Part of a small language model's weights.
Training: 866M tokens, 4254 steps.
Each number is 128 + 24 x the weight over its row's rms, rounded and kept within 0 to 255. Layers, rows and columns count from 0. Numbers have three digits each. The size before them is the row's rms in percent of the matrix's.

# layer 7 attention key, 256x256, rms 0.086, rows 46-88, columns 64-127
108:144111163131112147158111117148095156104104124126126077156119097123139144140170090126101156127137164126059129096121125132142161182134151108064102136153133147130133133168159120161120136164080181
108:147110083160120175117115090109133156113129116168103110131120129146131143139136128181135103126152117202125134137095132129071148128116120114169185119151147135174071127114147133131102116074123110
112:129159116139127139118131135155149152075154101136132102107104113128174128187122083121155154141170102116125167145127185136160099140107105145108105140089149175126103157097154085140091135165148152
104:108113118098140110120148151126115111091147136178128142165135148160108102113133111146139124126160120121076127106096158132090099119151127114154143145121139137122095130120100137174093178132119142
107:131093131151126091063129132135114165105131130108143145110109130133189140154145152130123114158132147070118151119133190160131115128127141170127130124097135129157134117082159150133155114098142150
108:157126131161090164173105153110110145127080122169105132133168143126137116153169142124166143125143094140148125090086149137131145098071130131111098144125161108134140086086153138124120091111112134
112:120134144151153126123126126136126155132082156087077134126174174129116167106183116150157124150166107175107101099121093113132120129135148116148147094120095152175109156169140164151117133105133111
099:120131135142153119114134126113158123121116145139192069115132098134139143189143150113098128080102129134141133163151102145150131118093163129135136158161115161120095086143136132081169135113145153
112:125142119095116095116177077131123161133125135180125147131067151142118112150118097151119151159130110108135066151132108105146159082160145151119176158137107116116140133096144097101098128136116143
103:083172118145112157135168101143163121121148120186160127164128124129138143098103118121147116110104133132107110075164120077156095116127143135133148149124101116172098088100144117092120126107140076
109:151085124140158093185119149097100135155081161149154088141108128093163147122152095114129105135156112083113125181179140161167109145119123148105102126101138084108105118141103152177104096138130109
113:161094137128136123119129115114164107164087167091138158105144150143135158111125105137148140102139138105117128119136117126113132133157143044154111155151166151134133135121124098140159124158142098
103:129171089117125133115128122137148111179132095133090124091139108125152153125139136104111115085129145106053121110120129073131115139156138149159127126185123135135129112093097142133170153138067111
105:117138110173167122128095132133119125132151106051119137164132125095125146115139148115108158121087151114138108172102159166118118127147134158146133115154093108134163130114143100158131125120128104
111:120118110123160088128153138136155071168113180123113119170128117128087185110149057095136152119134164128156167157147143117093108097152144121073112141084181120126114116148134158116115144115106152
107:134138112093119104154124145095162108098151176106118147090103124150149177123135159155109148152142147086129118137135151136156138148102131117155095150152135131112125102119110095129107153130116101
115:116163122155125090149148091116140106129156130127117094099152137083136142119144134133130104132110099184146167126130124134137109144114140147091139147084123136138153142140127171136143129115111144
101:107098110128163109095151127088142131119101139131135164118165180114161071180173105103100156110127090091107106102129097136105169160111118127138165164100151128085087162142125122187113159136126157
044:172114078129099122090096141136147101118078115110127146090081134136118164149162178133098116147165185147131079142141108117156124132168143172110099120122115135079119159145123126161144115134155132
080:107130103127169157138109120120110153085111134133134081144118127166081132159149089092171125133111118114092122071128147129137122133176145108142134137137109132144153112104122150132069092167150115
077:122105144133133123086145096128095147165154148142122155121133135092147129134132138143107133120139116122149174145184158098112115118124107113146146097120125118125108152136123121089119161145113112
088:140169136128133132145103115100167129073120146067097139168089156150102112153118116085112124115142170127122109092116145112120152101135106136124145115108122162116135132137104137134141085125106119
133:130101138148118089117158122117117134161182125131140155135133156103170120096106160129105150134120102144158151142170153169094120109105112153121096122138139128121118134120143126113169161127084089
083:136122144129134120138154190143135127102127112130141103129140110130093104139126136143116125134125156173149103129112135105123129151147148121096091153146122133145106189148128143135145108091145112
081:155127147114125138120156102172101142093129111117120144122132112143145115143104128131132116131116153176157116154085122148159162149140165105131066119118137099148146083159135114116123116119078124
083:159149202084082162158124124144142139141128165136135102135117160134138107157134066107131110083169160119131115153127139142133121147109114176135113131128133155087160108114101085101153118136110108
102:110114154124115105108150118111116125158156123136154153140168141089167117079133143150099159128145077132136162157157131123091106126120138138122103106140139117145111112114147127126152166113106100
081:096139128120142100109099128112119162132150115099096097140155153129128104175101143103160134112083142138103168114139167163124145144131133115175142087137168147107172122151098142141146114158120119
080:122109134102109152074129115136118133117112132131130105102173105108157096110138107169079121084115108106148116162128119123155126147128125136106128099134138132106118093142128103143137134126131143
069:162107118111107156117105150126146112108128132109137114107056146145120169138183101147167119122119150135112119126111093081136120156126121161136126137122122160103116130132078114199118113104149128
088:116150114113143170140112129133144129096096148132097088126093108160075152163134100085173110154106164122102114113096112130164139124157148108151166152131107140143161158137121129150082089129168154
084:142117133134113169123103156175098127117126136112137138118095120107119133144101161116126138118117125106144091140147116113138166130125142134134089118205137147122138119113136135148154105127139103
078:130138115123117134112135120134082067159083131146131129141076111140151153130149134120182161143160187139120143109120134069094146120120126098151131145127122117118133132141135134128104108097169102
081:141161158134083095117129098127165112128102087135156192135095130158117140102120117143104133122129147158154107122103102139110085152092115140120161149113125153147141154098110136160087136136148107
082:086142120126134113109121122129097097148133125110164127082135100113131131113143147140102116171115145125131151138108132092118101120141138165175146180131139126151114170166103136115110153125136143
086:098117145137121125145121150130162131129140161133154130139134113139122095091103106139149123123102128140122120153134151136122142104163141065122113093092095133129107141124104118102111154074152142
083:131134123155118173149113091115163125129140124134137114142143151150152100157157121136101148140126115162101129139119107112144104132158110130078127094165125121107136125158124150088057121150120125
082:137122133146138103148125159102119118149086137108155125125089096164122126199142129135107124125101139140112149158130164122137169146099164124111139086107118104125137138117154118139118138136120125
083:139115174128113120164128124120130189098125088103109140131128138096155121144169121149122128106114130150090135170193148147146099122102123174108157117132165145108118144099158095139118135100134142
083:113117147133103134093143159165119146114131124129119159154124164125130126139162106114110136134124156135119131081133107091113128144137151149139148115125091101127119113130146112127078101185146130
081:164134066099101102141139124139167114131152128143126118133084153124122109126168151156143119086118127126101098105127119123138146125172154170146156176076108129109117092122126116118090132140145176
079:128079103127126110141132128173132091111132113156112114125096145123121090112150096133106117111092143126155084141164143128123121120131111177112100100140133119091062123131113121116114138086148141
082:119121162126078107109086097125071118094094129127130145142155111135124133134126100083132100145137111109142120140123107148126118130140122154128135102064118129127122143152136125108141124124123147
# layer 7 attention query, 256x256, rms 0.0857, rows 47-89, columns 64-127
108:136149171155173101129115142141154170120096113151165092131140130143104123117131161101114134120165131150095121164112120124117169166107124133176135151147124137104124110132126121131136103152071095
111:162151106119097149109110181152154100140144157153093071173143126111120148126143153136109112119148091116151141118114144150145133110139081177113168128114152148148094107130105108143072116113162135
110:139133111126099130148131190152116140131131100110078132083153116093102113153135155105115124142136092150142159110133105131112191144113133067104108121145156088162106105151113120139140124109074114
103:144168123121139120149095122155169131098132141125128100156073093122160110103103151134123141170167148106158110181144147159126100159159127103097103086148121164151151184129122153124144153113172078
101:141093150071112130160128101125104137138127148129155105101155135086109158126139117117138145106110091142107129114143151170128126091178107124143147118151175114166091112142153099101096112129123162
109:121133084137099086090105124144123130130177114108135134143110117134146133138116140140157122138110149137095131037122125139100089155138153135142113174113122139090114144117160110128115129169139106
109:148146106127126109117130170132081118141111099158108104133103158096111152093142135107191112138148109114157141153143110108107106109100095155103162120094089093153142143130110082097122129132159124
109:146125149113140159118151089096099132116157137127135095120165099114141093119084095142118111114146097135073085130151139150085130088121118070128135136168133122138152134083119141110053127148113135
104:092146140116115154123118107098163120111105118099135129134100142112131146144139125118187095133140087099128090156121138137115150084156116156100127145171100154143077104152160128135138147128110079
108:128143115118107151105134087124117104133121088121128134144104114193153125154093136088162127158066125148151105163127124125076130104176147173130132182158117156081102123152090149138136148119129122
107:133136107135108121102148107150122092137117116158110083127136157105101084130117157143143109100154117155143127160096141120120109151106109123142052150110123122120111093093121154128155127137188159
103:122145131127165129110089148152148113099125170137120107135110166136127098132124135135103132102108137162137123145124142161107110183099083127100133151118119143111130109122192129123080118097118140
111:077112124115168131131103126119093121096120127086142124108132166101111109147158126170090137112115157108104139141108087124137138155133132125105142139064128143153108072162097136118155131092133126
111:121135168152155121126107113096153114171109136128098149125164144152108139194128093163179150095122143124138130129050106133098108087119116126125129097123139090144148191138096112194139127110106154
103:093143120127139083120115077138121185147110114130134126105136128118162134169143173116123185121135152106106120115145109147128136120160111096120140142133130124102169096137115085116127162172127129
113:059118170104106134105108135110138127093143101166134147075124182148135160155143123156070154119085144097110182146111154136119143106186134113129149149138113129148129142128139141110119147129145091
100:106117109087116099128154113109138116130157129147111131110131098136088126098123137155148125116080141151142119148161126112122159156167136138135114098090131105096150104104106153104125121143114163
087:135106126163085135117171126112121106145151111099141128134133136077186155106129171141096138120143128151166146149134129150107098116120135163109110114125156126136093108147132130141162151110099112
080:140170077130143108143094100137154141135075101126133148136143132105111120144149097088108119124153163118133083091127115101125165155139130138102142147126110135071125145143119117106122113113150166
065:097112174158130170125188138112129124169133123118128132100132145113133103112120142115121120120089133134105175157121164173135108114128117160153141100131114102153137089123123098144144145116092097
078:114116167129144136135199159116121134104131133122144141095131170110194169126151150118105126141080162123151113097098147161105128133155146139108091150121151127118103105115121149154154145133137142
048:118154169170135138159175122135146147105157124130130144151134149119138153134145147110118165143119135128160101102116146136088104125140133133069101120148122120136140109134148142147125132083152146
093:106107139093117144119154141146160103125148170156135071154118147147148148141117147140138123111164090116149112105123158123132104161124146101126132100187171106128129157088137111124109141157104102
092:089120136152111106100118143112086105123131117099091131134135149107134108117151116115136155117121118120106137106152147109144137128138125131131122132179125130114119097157113132150106093117113179
092:094130134108153142118142145117146135145152106147147163130161067114117133139089117171156159130136108106101137144119116103105093167120142117145081143127124094130136137156163153128049121144153103
081:135099136125085126104158143112118108140163114098145130127127116087197162089152177143122134132145105135147140159139156167095088118098145131148107119109162122152077103124122142090144156126085099
079:094100159097102132075134178114130110150109147164155124149122137140114126122111101144090131104168125144083127084125099112146107146164123092125113122154137101150108143134101144121152133161146126
076:109145085159144142163131108135153119131117112128149158148135113140112117121149115117113156129127155134140104094128108133114096126104109089086104110156119145127129153151146118139090114090126132
062:162099108125142137138113144140149148154114124140135129135111123115105114131134155123150111157128137104123134165128151098130176143128146110184105129077099115089115144129102164079134129154131107
089:117103147187109126127174106097131139142151132151112156111161147091170140095138152181095137108106158128134153182103114147083115122104100140127131116147121137134116114134111091151131176106124096
093:106147184138103119142129103121202161115124143131118117050088138116115129115097126140125121107133121145143107136123118095122106101134168099137125163164135144144163128099153147145148106174137119
085:130123125154085123108098139111160142096125136113139123140131103143173125134107097162145115134121132139123163116138135132130119137122102128096133132147129129149092086116116133167120135142088090
086:125089128139134141135122103138151143152163138113110131135077144104128090119155164126101093150108139145138103115108134118156117118116120175153133169143134125106129116120167119158112091130129137
096:107136118128098140149104141086121120161122123130151174139100164128136142150121172115110101148112144120101104148089102152135118079153110109132145086143146103143145108127128114156087119126106103
093:136116132148125121123147122096152162118123104084149152123130126085114118158113126125146132155126165099092155112120137136175074154106123158112108131150137145102170165114154130134130104122103143
086:143115115126125114144132084102107163129118130123177115132128149128147121115100119137147098120092134090100113156100092116091129148125069122126135168132163155118155122167129168135158121138115138
089:096067134153087141136128126163102091118132179172121152130128103124127114097103176138147141148170125133128119133135116153109152132163102130110128132140175154148155143130130147076144136090096121
093:100118126100128114130137095136140127121130154128155162115182111117073186137137131102128120097115135106126140113108125134157139085074155144097141111129161063136095120162096124127140114127118107
092:140154129127145097099158124152129129157124169135132125128128120104167125136116119115137123096149125104122121142134131095132124121119122157103122124169155119162134133107127097154142140151157090
091:115140135140145143140155126102114101100152171144125126138159094096141129138097110116118188110140133133140142150102119134127125164157141140149090102134152097106113129143148143124071108081087109
086:127091115188092136224115106133115091120128153117123141065161161182121122124146128137109126157149083120088130149109081121152124158116128087163103125132142123142131161135128122145123128134122126
092:122120177144136163138122123132105105140083218103146135097163122139121163129114111128104095128127119145121093130156121106131126104119091160135147133067126133166170138162119103147130119149097174
085:103101145114133122116119120125118154113112155135129171125140126131111142175154150070124078110165139132132148119095118175141129140097175150129120135101125128119130140141122107120101155123150155
# layer 7 attention value, 256x256, rms 0.0899, rows 0-63, columns 64-127
094:130106087121135140142118143144155127067130083114138106097140144134144120137107149139139141147119103079147135115146090152155100104131136132064134134139119119117128134137111111114114141126143155
102:141160141135144089176122092159147148181117124084136078113117153144107143164115144150022112160120171116146120124117091147122114133163076117081129118089108158127150151102172194134149114149110172
098:122151126144115088142125126130145105112161119112146126099125056145142125117135152088121147123126137146139141156138115137138137125079202103154108107122142139109122148123079080143148164108126145
099:135144132079126150121165061104159122125132115151101145158155138154129135133139125124120113113101121151116093120150145090152168141126158122178154109098133073135146138130136087114147115111101135
106:131128147117140133119134129135133112107111156142117140081157125135104076130130110109131113105136087144132127134099090120122129124114126118157163093104146135144081087151118149119089127092147133
096:104092137076153091140125135139096130104118149155126119127111127123146112121117158144144142102116155103142100140080103148105123074115093122088128097160158131158147151199121149137144163077150101
101:111102131140106105088144174099133156111161063103138164141162123121124129145175075144115105103140122146140144092109121152131115102127157153127155096158127072173136098103099087135150169092139118
103:114112102092126145147147122159085176117133117121134072117096085108131120110125135148176150144149163124135144139147147160121149144150111121142122114104116058098145070148171155152182076126130128
103:123115136118157123086151118071117112127143142101171137110144164121145136103125038157130136135110121133139096137171136107121131143115068111143123137096111123088162109140118121155123105144173171
098:115125135120146178164150125100142141111135124107133111131134135152178084166134145125123101113116118118111101099125165168127081139104105151114086122128153104103149116168134126133125133132145147
105:177165100142109118089110105111125071084116123132134140099142143112059127157094128173141160124103132148132108147098131147125087138088131101125129134118187112123103110114098117185129123138128145
101:182146112163133119157134116118122120148156130123124144122163140142117129149143100149131206108133122126100111156140122120152130086112125104105114110138106135130118167129078109161105133112129133
102:120131132116153136160122084106128148142157121140097150136107130154137157101137112165090139153072098108143136132155105168141140106137156126149136097114123143084089095193152160109138106088134133
111:123091134116123131123125140140112123134146177150149150114152117109152154140097111110123122119104162067134128148132149116129170144112087125144132141098160140168145096138105099124168155138158086
107:077132194139096189141136138166160160065138152136109121128121106106132155105169163158117151140102116141166118127093117111123135089126111141112110129109093151122126081094089127149151134117144150
112:178131080175145096152121136147149176123105116130137101145145150096138138156141121142113156133148130121093115086163131127157126125136187127102118146167115091117172168153120133131080108116076106
097:119121127145112150139105093140126124157159136132146098124155069147156106155124115160086123072108148118118145114141095085145151126118114112148157055104122139151140110152156166137147109113116102
101:130123124128126170112123136157142131125086130160115151149151128151089161148141098144167107156138080165132114158128131152116105119101121107100143149133160147135126129100100126088127140106124172
105:109136102150110089139130118126121143185098123148123177107117130133129110087125107138180101133149149178096098175113128112136138143101108156082123161132063105128122107124109134115168106141118106
103:083150167105107126102156128080123151164156124121136117102163130113181083107149118161121150119100126167149162097103135164100116102110118133148153157145134109108101123114161143110126157109121109
102:143118097120110109125101158133107132147173089130170138135071113186114091140127174151119083131162156085124072152150130122080178149127136142136148140162119115115134117152150120128069113145144135
092:126094104084184137115149149099140072154119185147118108108133148161137144129147104092152109116146120150184083135129090135156146140158114077139100097150085094108111139152081161170137125109127120
099:153140156133099098101124149105106133121116131144193104118112134166120124142162159113121132134107176137103170143153132131115129130131150127139168195110122143160120169165095162119146136102124127
098:140116160212159106133144170135139078122112158107130161125142129103145110173142136099113105095090141089122143154125116123126110150104113113129141109124154136102135167165083164130088149119113103
103:114132122105123129131118090105143131156160146148168110135161132115158152113107151143099090176155125109151123127106140150168142113135137146106141141132132133132142130118090104171160123145142088
104:160116112126161156116093127105124114125105109156116101117076121156181112082132115112131158132156110149106170143109101149107143124119127112110149089197102156132172196143138131121134139145094134
102:133093118125130111148101121126130139106113154101088126127148131106125095121145165132152096146108119138175135133130131175111127142139086129111096137100161109146107124122102151114151094135144148
103:157121154154097125126125114165125101133094104111114132127140150135130124125127158127134123130158146070120135162160117102116127133124097086107110132154134116110158131106129121196136168101078126
102:152168125122146150136124094106105128084090102125110142148163129175150152131099145102122082140127122099106149153145078112120113093115135107144105113157142101163132072166077119123104141133151122
103:168177121138126110082121093144148090160168114108158178138151151125089121120137155111116110097116154137158117116116121124141094163134183144148112105161154131145114121117134148124133160111152153
105:118117148140106150140091122163158139157136144104120113147140124078133111157147147164178111139125152113151116093095134139123136119114125136158166119165070129129117099147144132108139090152167114
101:145116119162110162116136157132164091117102121125135115117111101125089133143135202145104140127137130135130160125155112119158173137124126161136099139144122146168174145119140142144138143128125127
104:131119155086161180112145120100100126179083125121144096129151143123160150179155119117112066130161135098117163154107132108155099141145151125098077159119126156104111116076122140127152109144152142
101:114109093115134133115158083094130114133118148136076120175159116152150138124127135117129108093122135113118135115121070124147140106157115146103102143160101145148142157094165169137114088132108141
106:137137059149159118136150161143126096160137087105077105095144101119092166107123129137141146137136112159106145118102122109145069130091132160164150130138096163118117129113136159146120127135135152
101:093106147093113186098073130095158126096145106150136121132120134141166091153087127145105115130129143109163126069112154145133126110156131108165123148096122136181099128110088146107119139102135150
110:180141101115125123127135147182128099154101110116155090176111127108126101131123142156132130133074129138082138099179126113120104139138125126155110112140146151131138165107135137116156129134126080
104:120117130128141110139085166133150132146078126111143147159146147158137151100136093144105165129102128128131137107137127126111158076081140134132124125111151092135107124175114120094104128161128166
105:150134062070151144138125140140114149188109126104128131126128142092152115118134142135125144141108112132136095143151139141108107135134113121125130179100163119089160130157148105111145134125156153
098:116135099152115082121125133142104139126125156113125083106137135144126127112150131127111141151111112126136164177151144144119145197153124109053085121110116136161123107155125172151140118105129125
105:103176143138070135167090172132140113117124114139104129129110085155129100125129084154127119161111103148108124120132123177129105167163114144138116135117133142083143112134100135112131118119095135
112:097125140112123112158097125145102123126111088112089132132115179106108118139150162122170104146078099113089189104122123154174149122128129134133173096159114123157143143151158179126124094140141118
098:126073116172111111106149135122124171146112086091138130120152168147128132100131155109087143142104105107149126134112122131129099106115099123122176131097126087117161139124149135165145146162151120
107:154117142125127092189174124094162187088149127094121108130127129138120135124154157113120142073138171140138161158104134119146127109115154145144113181142133137096153128160127128162109146136154121
100:149170115100122109053076132099131127145129123107143145177126135160075149110141099159150123127121113160130139092156117118114136143091096150122128123104147107138103135115134172124087116101089136
101:110164164148109126168133106136107104184124138089166084125108151119115176131139144097162116114097165114121148116101069129144142116122129117063134069139144153140164126104141120135134132135120152
099:101136108166143145157103114138077148094159142147175145163147086172110148136113102088114121118147124147184112100129098156154119091160149112117129144088092109142112160134102134076121152157102099
100:126147192112136138094105097149097140091130147157087134138119084153119129144148151156127196107114112113104148117148107114139132096153154179098112120113078094129090151136139152085154166106099131
100:150125171154136098151143113068127119145178133140132120128125135134136145172141124130138118114092132147107144145148121102139089175121104108103080122117140127101121127132119155141143163157105115
103:135051141211151111124134137152082138137113077129105082144141081118154127116139126150183151114095177161146178145141121144122156131096121117145151088143134136122124133136130095113115118081162140
098:143092127146145113156121176156097134177182179147065120132085175116115083118118158099110098137148140140123139126111177126109073131118088156127144136101157141162131115106147157143089139117126177
095:088105107153126148115159143130154165095127116142104090117158142131158142166107077140131168095099103175122124142125114114132161103121150131121114150130086140133130153143123119138160120119132094
098:191110136148134115176127123127123133084143109097128137129125129109089148126095131120085107105109099125143150146104132125129130132134109136183140147130157132112112115146119163110119136166157094
104:104149150106122125140140128126096103109104126101092126129119134106108138118134111152132136156105143102138175160152150164153140100089134121108113116152082143080120095137105159111103113194154143
101:162155130171136091163143131151123096139095161121073171106172139157122146143123136172180081137132124110113129103144157118131141104115116130119111137114166109111157115107165126106119199104109164
109:165150125083088126127134128164113117161132093099149122107089156109125133173160158123095168093106117154160119120094114125095129161152105105151122096127158148139158137140149117107146139149129113
096:140189135093134114182143123138114143126138185122120126148069146125109111122062118144114134103114140126133098133119083120101100172116119161137148110144109103159092129139144097118167161110138109
089:090151105157150137126125159108156158109158104106168134119184119153096121161134124138064170084101133145146135115115177144135112095086090119136135151139104145079121116145090133112172108119139098
109:082159153095158139134068155080166136130108108125132148105130133152102127143146158143137134140121115113129133132126133129146112135121119116128152156129136153141148139110132125167139170131104163
097:120109172088146158159130155124102164102114111167129137142158098111131123100161139088129117133149121077138115107146119113096157126143125117139135150131114135125092100157102140163082136156183113
109:130151121109167093127143123142068107144130177092136158125176133106108111163116183156110161116148126139109115154077137114140124143105156070097139129121108175121148127103156179162069105143104132
095:158140088115115158094124146117139137133148147111144081149123117117116060060162153110134158149154136121115113174128135134124159133149070130123091108142145129108137147098143143122140088128147095
105:119137169145136149126114083098117111117126136114160110078109111117113075142107125157141150109077117086112116128115130138136150159171092101167136140117164163101117118070141148137179143138136066
100:152136089141115076135125169132137107157087118082152122102156124118194128142153121116094090102148134103144126129153138113126131146096132125127146088148148120165115109116151138100133153102111133
# layer 7 attention output (transposed), 256x256, rms 0.0824, rows 0-63, columns 64-127
093:158137141132182123100148115154126136164096156138162143105142145173131131146116115128132148113105125155108141101091156140145124135099154121145141135093131152099155121134135152152080115168123145
095:123122117091127127148128158086158126105135100089078086156100137124142127096188145145151134158094111113153118176157122090091135113143149168087120150130099124090133084126164091103068108124123125
090:094169092127162181122120119141157115114111159132111135128140178159122145114166100085107096114140161130103127125082101133138120131120155165141097143150124090123152130169132151151102163109081142
099:161147139106111121157109093127124094107106139157140173143112102155133158115117126138148108154117157130123143131145166179150168106123125113148081175113135117126123093144158152106156180107138084
100:116118156164169124087158085131139176138116159121142097121133136109141075136105111132128157151126109145125129131144087162079115141137168138104127171114114098120138112120126143129146138136111175
091:131107158090155130079149096123114125122169133128118150168152112139147065132135087119175150075151114092139111154097124136134158117089123142098154140139088111095092123110139157128143088119133142
098:126102123165113126132154137116144149131143102149112123166176107179139143084123101069145176115150158095144098146088142086132113152144094110130122139128133131105115090101109129137137116130087134
094:143080089130114103138123172118130141110127118133143068129152159116122151148116136137116159119118101143117119111146137142166121150108070130164148148123117148175097145173158123062135099124109076
097:086128138108117184130106142101110115153147101110112150104132146124166129140161107186167131109130106138129146136182164137114106124140146135119109135123116104127180104139149189132079091082169095
093:151128073152122091121152127145113157119172094105124098124159111111097146116131115097132175152114116129117127144132114114134125093130122117145113140129146124099103122090118105110129109128150165
096:096085141141139139108102129106152078123113170102144140111152133135138099155142125127102112138103111124121167117141129150094078116125116114170082164082175140139091105136141185173120118132122133
091:112139116163164134131162132106115113149107161119144093149170145148155138113092132107117109123141126130115139118140160108110156135128135134144183138154080117143122104167143144109095139065100074
092:155147147138132128144129127142088117100145136159151114115095141147129072137075142138117152112147075135102091135113133092128120127146143106127155096124126089111113198097119095135159123133117134
105:115095154126130122119125120141128093118119078104188149159108144106136114121177150110112084152113127162133132145096081139069130120127156108127122137150134119125111126168156136110100102176119158
104:141117161157089155137121100070114135148149090119176116129148110155148143146127132136113128125116132150125127129155103115170131159103157101124147169120100122101098127153108150139165104153159126
100:051133119078132167165110129135128054152089105174128128150122084123110137127148117115171091111137133102128139125139132087096179121116165142095137144108129123186091144122133116152123149120139118
089:160144153115127132103162135102168146095097137093094112136106152098145110180108143127104131161098136161117101145127142153135146115139105170121166074120134147127087107102098099096096088108143120
094:148169146100145147092158123149121139116128105151127132144113142139129142093139137130116169098196117160077190118137100135080144086119148125123127122117116123109112122164133130117113141167127116
095:123108081142148150116114091123160126132142129118059135150137112095109120101124145111093123090102161121093127165111151110098154194122090159158148139124109156093124132154119083100140138146123120
093:145162132117099109134116105106131168118142106133120102141149168133116158108118109117148117122161129091111091135157152085137109140125130100122098124144170071105128150105131090130127108135140108
097:127106139117141138130094159105116112143106134147183123107123124117098081128131100146121138117144085085146090114131155175137145102084118118078144125126125157123118120112092137118138137140138123
093:165144173154129139137150097148099121090168116132148134097131121128124119113118121139097157099152106131133087104120146164093175155113134146118143102087151130155128160147105082158114129116117126
093:124129154150116123127099086102128121170103122126104096165106123120136151151136166102091106154117097087112158154106123124143161134151117155130125181162111154131147100130153145141150160148102121
093:166125158125078144130121126130131178123151148137106114135158136115126083170141099149148108166116130107128136117098143124133146107111135151081131157137153168153150144164188111141181120124104172
098:112140109119085116131167162123137164140174121110151139134091080170118119110123196122142147150160152160138142116113118135087125136121152138087103131124091116127131156142134110128119178161119069
097:180124103132139111109115133111123118133106112124186121096118106108134142138130116108127114149153105145123078150106145156099105142104149173140123125136167156127122164097122122144110194112088176
093:131099138098087128108163157144080131112160140116088100143098133126147123144158091135089105133133126182099118162125141123119150118122178138122130116133125157137108130105131127142110093133160158
098:115144103114105092162151130103154125146130120188122132163090115096101126168126115136151071103111135125136140132117153152069102143107101107104152141089082101196120097158161145150115116126123154
095:120117145112151093157100092097169152150153113130154178095137093140152135158181137141088122138106153158112118107126127120094155144144151125148086186165100125098116124119156089117114096133117152
093:126136136199119153146115113128136147158129125148103096151114175123166110129146147116119111108106158127117142069119150116158108119123057097104139140124127098144147141172091120172122132127107142
096:125105147121134132181115152111146188093148109083115145123083141159102157139130176141151094144136110096112109116106130078147118143149151126138121090156118167117102105147171097100147133183134148
093:136114156100138145081111131156171137131133143150145107186091151124106108124133135160079120113142119142135092123142125166121104102119142163136166163118128142140107116152108085154123144153135169
094:117105175169135101101110134145137133153094131087134163118111114124137113177131125148142099139114114142107136147115136117117155127113141167180137105083126143125073174148139152062153131177130117
095:095139143097109143098133186111111114127086114165110112108123114147095118130121107164150106132127150145137118129087110129111087097124125149155129108107155138094123160163144137140133151095106129
096:111081141158116124118098144112130175150145169121146141128135105133099117113138090150139119112095155157122150130088117160123094132154151165091129136114112129071107148123120157173145135113128144
096:107158112138124108099119136112117137113115110147127107106143074140148137163141113086177151115121140123111084112119096079132121150126142142150101090107087162175150114165116160151144149137150125
099:138165128137149106152089154147103142119135135167129152155113122133112153081113109157106115142131132106159160115072135117112092124125115144094106122149088138166096110133118103120134168127149147
097:123100124109128120126150139161146122113123110174114087117131108119112150130206150112157077116110078152145109150133124122102137118119119121146124116103120143109118157131118157120163139152167129
097:114152086117098093140153102110142111086142111160112120141093131149132107110085092092152109120125120106147123114142171165137158109102148104147137150136145112102075167113122104106152143146136090
093:141113123129106154133081111135156139147148148099139122113101142153135120133148161115085133066136114146111131132115168103104126150120156140128126161152118116159117130127114132101128119112127136
092:174154129117112124078121128137110142063121159124156113149128119087136101105115174106119121110138113098125087115138160138149110177120129142149150124136164156166135130081121107165132100145084105
101:141128137166105123112135140168173126103075121106111104134130151083116128151123140127130148163138128143132139107126146118125131175095123136128143106114167113117115136162148122186134114121078099
094:096177163129131116127095112122124118165109124138155153063069124112138177129135137173094113107154135106141105102075111057138150163101136092067081157138152142140152068112090146110165174123095100
096:143157139143115130143127130141133137156079194146120132086137133152113145152155083121133144138130111145135130095146184097122193155128104129132168141144101159135173139130153129131108133103160091
090:130098171110084173135108139136094128139123150167104114105100105125120131133153107173144109137167148119109126129113134119159103121132110118094120138101166143142144126128156106124115084095170166
096:158141125137130140138130143129144107117084098102142088155135108125109134083104144116104121118102124167138131120116081175122122138138145152138156124122120133108106100123140108102099150140163182
098:150118165142150154120127144121087134122126161108112159148100118123143128152178128144146165108129094103126132132113099088124149117131128150161098132135184133115102162131120119160134162114108118
094:157129148132167149135134117134110132141147141153109151096152132135127146111113069144102124087106117108134111164156092130102137135104084133186137167123121129145154172099141137125183140101094112
093:176130113103112107139077119155130082118137137088110118182140116092153117105080138099157144150161151111135151132126118098140110144147102150100155126102142131092153139090110110148110186134167125
095:124108124129116108130130120159169143127171114127137124131177124108141109133160128102083109120148121116104116100130145157101135132127146109169124110115166105171104105125181123132147136165120167
095:104141098126098134098096107131092152105132097164113124143145109091096146123121138179138090155147123163143135190123109128142122108115101110167154123144166125128114155127127118111081128154138141
084:137120113133134150110148150097148144115097156134139130081132100146162113115120113085095080155141102101096137139124142131159111095141153136110140125128113096083098113104132117137145140108112126
094:108153144132177152129148144155122138133174157128130094115142076121104122127152150190097116155091167152121125148112116168132136110141139118097119128129124128115098114137139112090139156082063133
096:136144103119140142168169120155121124111102114126131085113127139149117179153129141120128104137168111148131146132168120105162142148129103129102131137146114097145112137137118117113118158088177105
092:099114117169157118146177130141108134070124121145152129112114164078128118113141106161160142146129151114100170151134151143102121109102080102145143117131150097103167151110087125149136136121133101
102:141146138125142126152112102135123124143111094137146088106096101127167112086122168068142103155102171151114108105160158169101125123133116102152115133111130113157118127115126159127148133143161101
094:136121092141085139107177066146138118143154113125128147128131126089140118128119124102109132112134129121114117103140142127134117122165150128100127158147153162105115089124125150092093106150130138
081:149144167100132121138142145118163166141137131140104137100143126133141150154107168096122126177106152146091098160129152106108116162110138150115133163137152135143097103120135186136178076119122141
100:108108135123123116122130115135114163119151118160150148157141122101124096161120101109128124094130124128124133152128118087160102158141151140138104111082107115094138141175148149114170144098168090
094:098125136163173117157126122134091119141153127167136144104127156087117122098130110124142123121139118146155139135133117145107125102123129145111159130149130130148111099100126153090128108179115090
097:124122101182149102126100130087165125155111117107124133116148163061120121117124136122115143131101090074121143129106135127129088120093101124123156079117153098112085159137169154116124154121106111
093:095140129114116133137149098088121107122146098116136131101111166152149166159112148134100161152138128165097149106119162149106101146154121078113183126144135113108089145125145134113152138168151113
095:114109145136102082074149080115128117117097153157119148147135133138138129156130138157112180148129168105141126136116104163127110160190121091099116111142102135141127124106137140153105139104091130
095:119111125136125129128111160135147112096119126152113111112114134147159131190130164137112135137121056114142106115137147115157164114118122088097114108125129111181132196122087135106134146113118128